python train.py --intermediate_size=128 --vocab_size=13247 --extras=["capped logits"] --init_std_qkv=0.0579 --init_std_down=0.0102 --learning_rate=0.00876 --weight_decay=0.0 --max_seq_len=512 --max_steps=4535
Each number is 50 + 15 x the weight over its row's rms, rounded and kept within 0 to 99. Layers, rows and columns count from 0. The size before them is the row's rms in percent of the matrix's.

# q: layer 5 attention query, 64x64, rms 0.188, rows 0-31, columns 0-31
# k: layer 5 attention key, 64x64, rms 0.184, rows 0-31, columns 0-31
# v: layer 5 attention value, 64x64, rms 0.213, rows 0-14, columns 0-31
# o: layer 5 attention output (transposed), 64x64, rms 0.167, rows 0-13, columns 0-31
q0 025:72 33 49 40 64 44 32 62 31 65 37 67 38 85 69 34 26 33 64 56 82 36 70 77 43 52 48 68 35 50 53 37
k0 030:40 62 32 68 44 74 68 48 49 23 45 52 35 78 36 58 78 55 46 45 79 72 42 68 34 58 44 64 54 70 58 44
q1 033:76 46 39 48 10 50 57 52 29 48 59 38 07 60 52 68 49 36 62 62 71 41 86 58 53 28 63 40 24 59 51 51
k1 031:39 54 69 53 55 61 34 40 58 56 44 32 29 65 47 47 61 54 48 35 70 50 53 55 21 67 23 52 54 43 66 34
q2 026:50 79 73 49 00 46 62 48 27 69 51 53 40 36 41 64 77 40 43 45 37 48 62 62 34 44 35 24 49 49 43 58
k2 027:66 46 47 37 60 58 30 31 42 21 58 32 50 28 58 50 29 35 39 44 48 57 55 55 40 47 54 76 49 63 70 48
q3 044:70 62 49 56 09 43 49 52 22 54 41 48 41 77 66 41 42 35 47 54 68 49 95 57 48 33 42 61 32 42 47 59
k3 032:53 57 62 64 31 56 73 50 56 62 22 60 47 68 27 50 64 51 46 57 54 66 46 67 47 54 38 60 47 55 46 57
q4 040:48 84 65 72 00 53 48 58 32 63 49 52 36 39 59 56 66 48 42 49 52 69 80 55 68 53 42 53 22 30 51 46
k4 041:55 48 64 48 38 60 59 40 65 66 36 44 41 66 43 48 72 37 35 39 59 71 65 67 45 58 49 61 39 64 53 41
q5 026:32 80 38 48 29 64 45 65 48 55 51 53 26 26 55 72 65 67 71 52 30 64 57 41 74 46 54 49 24 43 52 48
k5 049:56 59 73 57 52 75 49 44 60 50 42 52 33 57 63 43 71 21 29 38 58 68 66 41 32 50 49 52 54 83 50 32
q6 064:36 78 30 56 31 54 70 66 44 57 72 46 27 34 77 39 49 47 51 61 30 83 81 62 64 67 38 54 14 36 38 53
k6 050:59 69 64 48 45 69 36 49 50 36 50 60 41 43 77 55 72 20 25 41 37 48 64 47 47 71 50 34 43 71 35 34
q7 083:55 35 71 60 78 44 21 33 46 63 34 39 66 68 37 50 40 65 61 41 60 24 21 35 52 43 54 55 84 48 54 65
k7 074:49 36 40 57 65 35 68 46 57 65 42 47 59 56 18 41 36 74 71 58 74 51 47 56 54 18 46 68 55 36 71 59
q8 107:65 45 70 61 25 46 29 31 23 56 38 39 58 78 36 46 41 46 36 50 79 23 50 65 40 28 43 63 74 50 61 61
k8 119:57 53 62 40 45 72 35 51 53 35 73 50 36 40 80 46 64 25 17 44 33 54 55 45 35 80 67 35 43 67 32 37
q9 067:57 67 49 73 36 54 56 39 54 70 64 72 73 40 55 54 47 38 42 55 33 83 83 42 69 45 48 61 51 53 51 58
k9 140:57 33 51 42 44 55 42 52 64 94 70 48 19 47 39 37 66 44 26 46 34 67 65 39 24 73 58 40 45 46 39 48
q10 167:42 32 61 43 56 38 44 46 28 82 20 23 24 28 33 30 18 45 64 51 52 29 30 54 42 71 41 61 37 45 25 51
k10 148:47 42 56 43 29 31 40 33 63 65 64 52 38 42 35 45 58 43 28 51 56 75 64 65 58 54 64 54 45 42 32 55
q11 155:54 54 38 53 59 48 49 02 37 65 53 55 67 33 92 39 71 51 61 29 59 29 59 34 57 56 35 92 45 43 51 46
k11 155:52 53 45 40 54 43 42 63 18 38 43 48 62 58 65 20 50 68 38 57 75 67 69 02 33 58 61 46 55 64 77 28
q12 165:35 61 61 39 68 44 60 21 36 60 36 30 19 70 35 80 51 17 51 50 61 65 43 54 32 66 53 52 46 70 35 37
k12 152:62 88 48 52 56 63 44 61 51 54 54 42 55 45 24 28 53 66 72 52 62 34 46 40 38 66 52 44 48 47 79 59
q13 151:82 46 62 37 55 42 48 65 48 40 20 38 63 47 41 52 35 37 51 57 59 57 65 39 61 35 68 28 51 71 33 41
k13 159:46 45 65 78 27 45 58 42 70 29 43 61 45 41 70 48 55 46 68 39 32 61 69 30 43 66 69 50 57 77 60 41
q14 150:55 31 54 60 69 57 53 47 48 40 52 57 48 35 70 47 61 30 17 39 27 42 45 61 67 36 46 39 40 50 59 48
k14 160:38 56 45 38 55 77 48 51 25 54 56 44 42 46 52 53 50 62 19 43 70 57 70 56 58 37 50 70 30 43 46 48
q15 147:48 42 43 72 64 46 41 37 54 51 49 42 35 67 33 49 49 51 37 62 52 36 60 29 30 23 46 69 26 43 42 49
k15 157:53 48 44 66 37 66 38 54 65 40 43 55 53 39 42 63 60 50 57 58 25 53 46 70 37 43 39 49 64 58 66 19
q16 034:21 48 55 38 99 51 39 30 81 67 44 54 79 28 61 38 41 79 38 35 38 48 22 39 44 46 51 52 76 60 50 46
k16 024:71 72 20 73 23 46 65 74 36 44 46 59 56 51 33 67 54 36 48 59 28 43 66 47 76 46 64 41 59 51 52 72
q17 021:60 42 46 42 42 53 53 61 09 53 36 48 30 71 57 20 33 29 53 60 74 43 72 66 54 50 44 67 25 47 46 51
k17 029:67 49 49 71 39 67 52 51 64 59 59 34 53 96 34 45 79 56 59 34 74 40 52 46 14 50 34 46 64 65 50 32
q18 044:72 64 52 55 00 45 49 51 18 63 43 40 19 81 60 44 54 27 54 46 68 37 85 58 48 43 41 47 26 44 40 54
k18 036:66 48 63 54 47 63 53 40 50 34 57 46 54 92 41 49 65 42 44 42 65 53 51 60 37 51 48 57 52 78 66 51
q19 030:68 15 33 46 99 55 40 54 71 41 54 39 65 73 58 34 35 61 68 54 60 41 25 50 46 56 57 69 68 58 51 56
k19 031:45 76 42 54 41 31 57 47 47 64 64 55 46 42 54 49 30 64 50 58 26 31 30 39 75 48 43 46 45 09 29 64
q20 043:70 60 38 54 26 37 57 60 27 52 65 38 43 72 69 40 40 44 45 63 58 54 86 76 53 55 39 71 33 44 50 55
k20 032:50 77 32 53 36 36 69 50 51 57 49 73 51 49 53 61 51 55 53 49 30 36 51 58 76 62 48 31 35 20 23 56
q21 054:51 68 49 65 09 45 54 53 18 62 59 34 30 50 70 34 48 43 38 60 46 62 81 67 61 58 25 63 30 35 42 58
k21 037:34 77 44 57 23 42 55 47 43 58 36 65 53 52 42 53 52 45 54 58 23 46 42 59 64 64 43 39 56 30 37 58
q22 049:65 56 47 58 03 46 58 47 34 44 57 53 54 54 51 40 52 34 24 61 63 52 73 74 37 45 45 61 50 51 52 49
k22 057:33 65 28 52 32 24 57 54 32 46 39 51 63 58 35 63 38 65 73 60 35 36 37 58 77 50 37 52 55 22 41 67
q23 093:33 68 29 56 69 53 71 61 65 58 67 55 40 26 62 44 49 53 65 50 25 81 61 41 64 78 56 49 21 44 36 53
k23 086:62 40 67 38 58 73 43 50 64 54 73 54 24 44 69 34 66 29 17 40 49 63 68 48 24 65 71 39 41 72 45 34
q24 123:62 47 70 77 53 42 21 25 39 59 40 44 79 76 37 46 42 58 44 39 67 28 44 43 45 39 58 68 88 47 62 69
k24 112:31 51 31 57 39 26 54 53 41 60 31 41 56 54 26 63 36 68 77 54 39 46 30 46 65 50 36 56 54 31 48 65
q25 152:50 23 70 12 52 56 44 70 51 33 23 47 47 55 47 65 67 48 44 54 60 31 35 51 43 27 35 26 56 51 65 27
k25 068:47 48 59 62 76 53 61 51 40 25 14 61 75 37 55 72 32 67 86 51 61 30 37 48 70 15 31 60 58 50 76 52
q26 140:04 69 36 46 49 46 72 45 43 53 60 55 44 68 67 37 44 62 36 62 60 24 35 62 22 44 76 76 54 36 46 43
k26 152:46 29 50 35 71 45 61 49 53 37 74 62 53 68 56 28 60 48 73 46 54 54 73 79 41 67 49 38 58 46 43 48
q27 159:47 66 35 65 52 49 69 46 56 82 56 66 61 46 43 43 20 53 39 37 56 45 62 55 70 29 62 33 39 60 78 57
k27 154:49 32 48 55 70 78 56 61 39 66 72 44 53 42 37 68 48 51 65 50 34 65 48 06 45 37 68 68 44 31 48 91
q28 158:39 49 40 66 59 32 51 71 35 62 52 49 60 47 47 79 42 76 26 50 46 38 63 58 56 54 23 59 74 53 41 50
k28 159:56 51 67 23 63 53 52 41 49 32 50 59 45 61 56 73 53 43 44 45 29 44 65 35 35 51 48 39 28 77 60 63
q29 162:46 42 80 68 37 50 36 67 76 57 43 61 53 66 64 68 48 35 43 45 48 72 32 59 38 67 47 35 56 38 53 79
k29 148:58 70 54 49 40 71 54 44 49 56 48 47 49 53 57 60 53 42 47 43 45 31 57 29 50 67 51 26 38 50 45 57
q30 176:34 48 81 55 38 42 14 31 58 29 32 60 46 32 51 59 63 53 50 26 55 22 52 62 40 68 92 52 57 43 67 47
k30 147:51 43 62 47 41 74 54 49 45 50 62 56 39 56 42 22 55 36 68 46 38 11 56 71 44 48 34 39 41 43 29 40
q31 157:58 51 53 25 29 33 69 50 72 34 51 70 55 27 52 18 60 56 59 68 49 53 71 44 29 30 48 55 40 42 40 57
k31 151:52 32 53 39 53 16 50 40 40 54 54 53 59 52 38 43 59 41 71 50 56 53 47 34 59 60 44 57 36 58 50 83
v0 124:42 65 07 70 42 37 58 44 47 42 31 71 40 71 66 61 40 24 55 37 54 53 66 46 42 57 45 63 35 29 47 60
o0 116:47 71 23 73 58 39 54 43 51 46 36 62 34 56 52 72 46 21 40 30 67 45 77 39 34 60 67 62 30 29 45 67
v1 124:32 46 37 44 39 22 48 72 54 62 39 20 38 53 73 56 33 70 44 70 19 41 68 51 51 61 31 71 45 59 64 79
o1 124:56 53 43 62 47 56 56 71 70 69 48 27 22 47 51 61 44 63 21 65 23 52 83 22 40 50 57 55 36 58 61 66
v2 114:76 66 43 62 28 57 55 61 68 69 68 60 60 39 48 54 51 60 46 66 56 47 28 51 52 51 64 46 36 42 62 48
o2 113:59 64 37 56 26 70 61 62 58 71 50 66 43 34 58 43 50 78 58 66 58 35 30 62 54 47 61 46 33 32 54 45
v3 116:39 60 41 60 29 52 42 47 42 18 31 70 46 42 30 36 36 71 49 78 03 58 55 50 67 46 85 54 43 46 45 47
o3 122:45 62 39 71 39 19 31 59 38 30 21 57 35 34 16 67 28 65 63 65 25 59 47 40 72 57 79 63 50 48 52 60
v4 105:33 49 50 80 60 50 50 30 35 56 42 31 34 58 53 60 29 58 46 55 29 29 40 44 40 41 63 86 72 52 30 52
o4 101:32 37 52 61 84 54 53 44 21 51 39 33 38 58 81 40 33 71 45 55 53 64 47 49 38 34 52 77 65 45 40 41
v5 117:50 63 42 35 51 66 45 30 86 57 37 49 50 65 55 33 66 37 54 25 49 45 48 51 64 44 69 31 13 33 67 49
o5 111:43 70 34 33 41 74 48 31 71 52 29 46 60 63 54 31 53 45 43 30 53 59 64 52 70 38 69 40 22 27 67 46
v6 118:45 67 47 43 43 50 30 50 30 20 30 53 55 34 76 35 63 57 30 67 64 43 29 44 44 71 32 56 06 43 26 63
o6 125:41 55 55 49 59 75 33 51 30 24 39 43 40 28 58 31 62 59 12 55 80 47 47 47 44 65 48 54 15 51 41 72
v7 118:49 37 51 83 29 32 45 48 25 53 62 47 35 64 68 49 84 71 60 67 38 52 34 43 22 34 49 13 64 45 47 49
o7 110:58 40 64 69 21 28 45 48 31 63 55 59 25 56 69 62 83 62 66 67 44 45 38 49 33 37 55 19 47 34 46 51
v8 118:57 77 35 32 28 58 67 32 42 39 67 26 68 43 51 50 30 59 53 18 40 42 49 65 30 33 63 58 37 72 67 51
o8 112:56 67 40 45 28 41 48 34 44 45 62 15 66 41 45 63 45 64 46 31 54 35 48 71 35 20 66 69 49 73 57 56
v9 122:31 66 52 48 27 26 50 58 58 67 53 31 40 67 45 41 52 71 46 33 38 52 34 38 98 27 32 55 41 72 60 57
o9 118:44 62 56 41 39 27 53 56 62 69 67 45 35 54 63 48 54 53 35 38 42 42 44 54 95 28 52 58 39 76 72 63
v10 117:55 17 48 39 40 66 62 48 44 51 25 64 19 39 36 47 65 50 32 69 54 43 43 56 41 60 62 43 28 71 61 54
o10 107:57 18 49 26 34 60 65 53 38 50 30 50 26 64 29 41 75 50 49 67 36 59 26 48 52 53 55 42 31 67 40 50
v11 118:42 69 84 44 33 61 81 75 64 28 47 40 45 70 57 52 29 45 42 31 57 71 44 47 27 48 50 50 62 70 15 57
o11 114:40 84 76 42 40 54 66 68 68 18 42 38 46 70 57 54 39 51 42 40 61 64 26 53 32 33 56 53 67 56 24 65
v12 115:67 37 73 33 49 65 52 78 58 39 39 30 39 99 51 50 43 34 36 57 53 60 54 57 73 32 66 43 63 24 67 48
o12 111:60 41 69 43 54 53 50 73 55 36 36 23 42 96 58 49 39 45 46 51 55 63 52 73 78 33 54 49 59 23 61 39
v13 102:95 59 47 43 50 60 93 72 29 51 49 59 56 40 42 29 80 50 67 51 42 60 37 62 66 36 68 71 49 52 17 70
o13 102:74 53 43 18 47 75 86 65 22 45 46 67 50 37 55 43 67 57 60 51 45 72 39 73 56 39 62 84 49 61 34 63
v14 128:68 57 45 47 75 72 33 67 51 38 59 51 31 28 47 26 37 53 28 45 50 57 73 73 40 31 55 10 73 80 62 65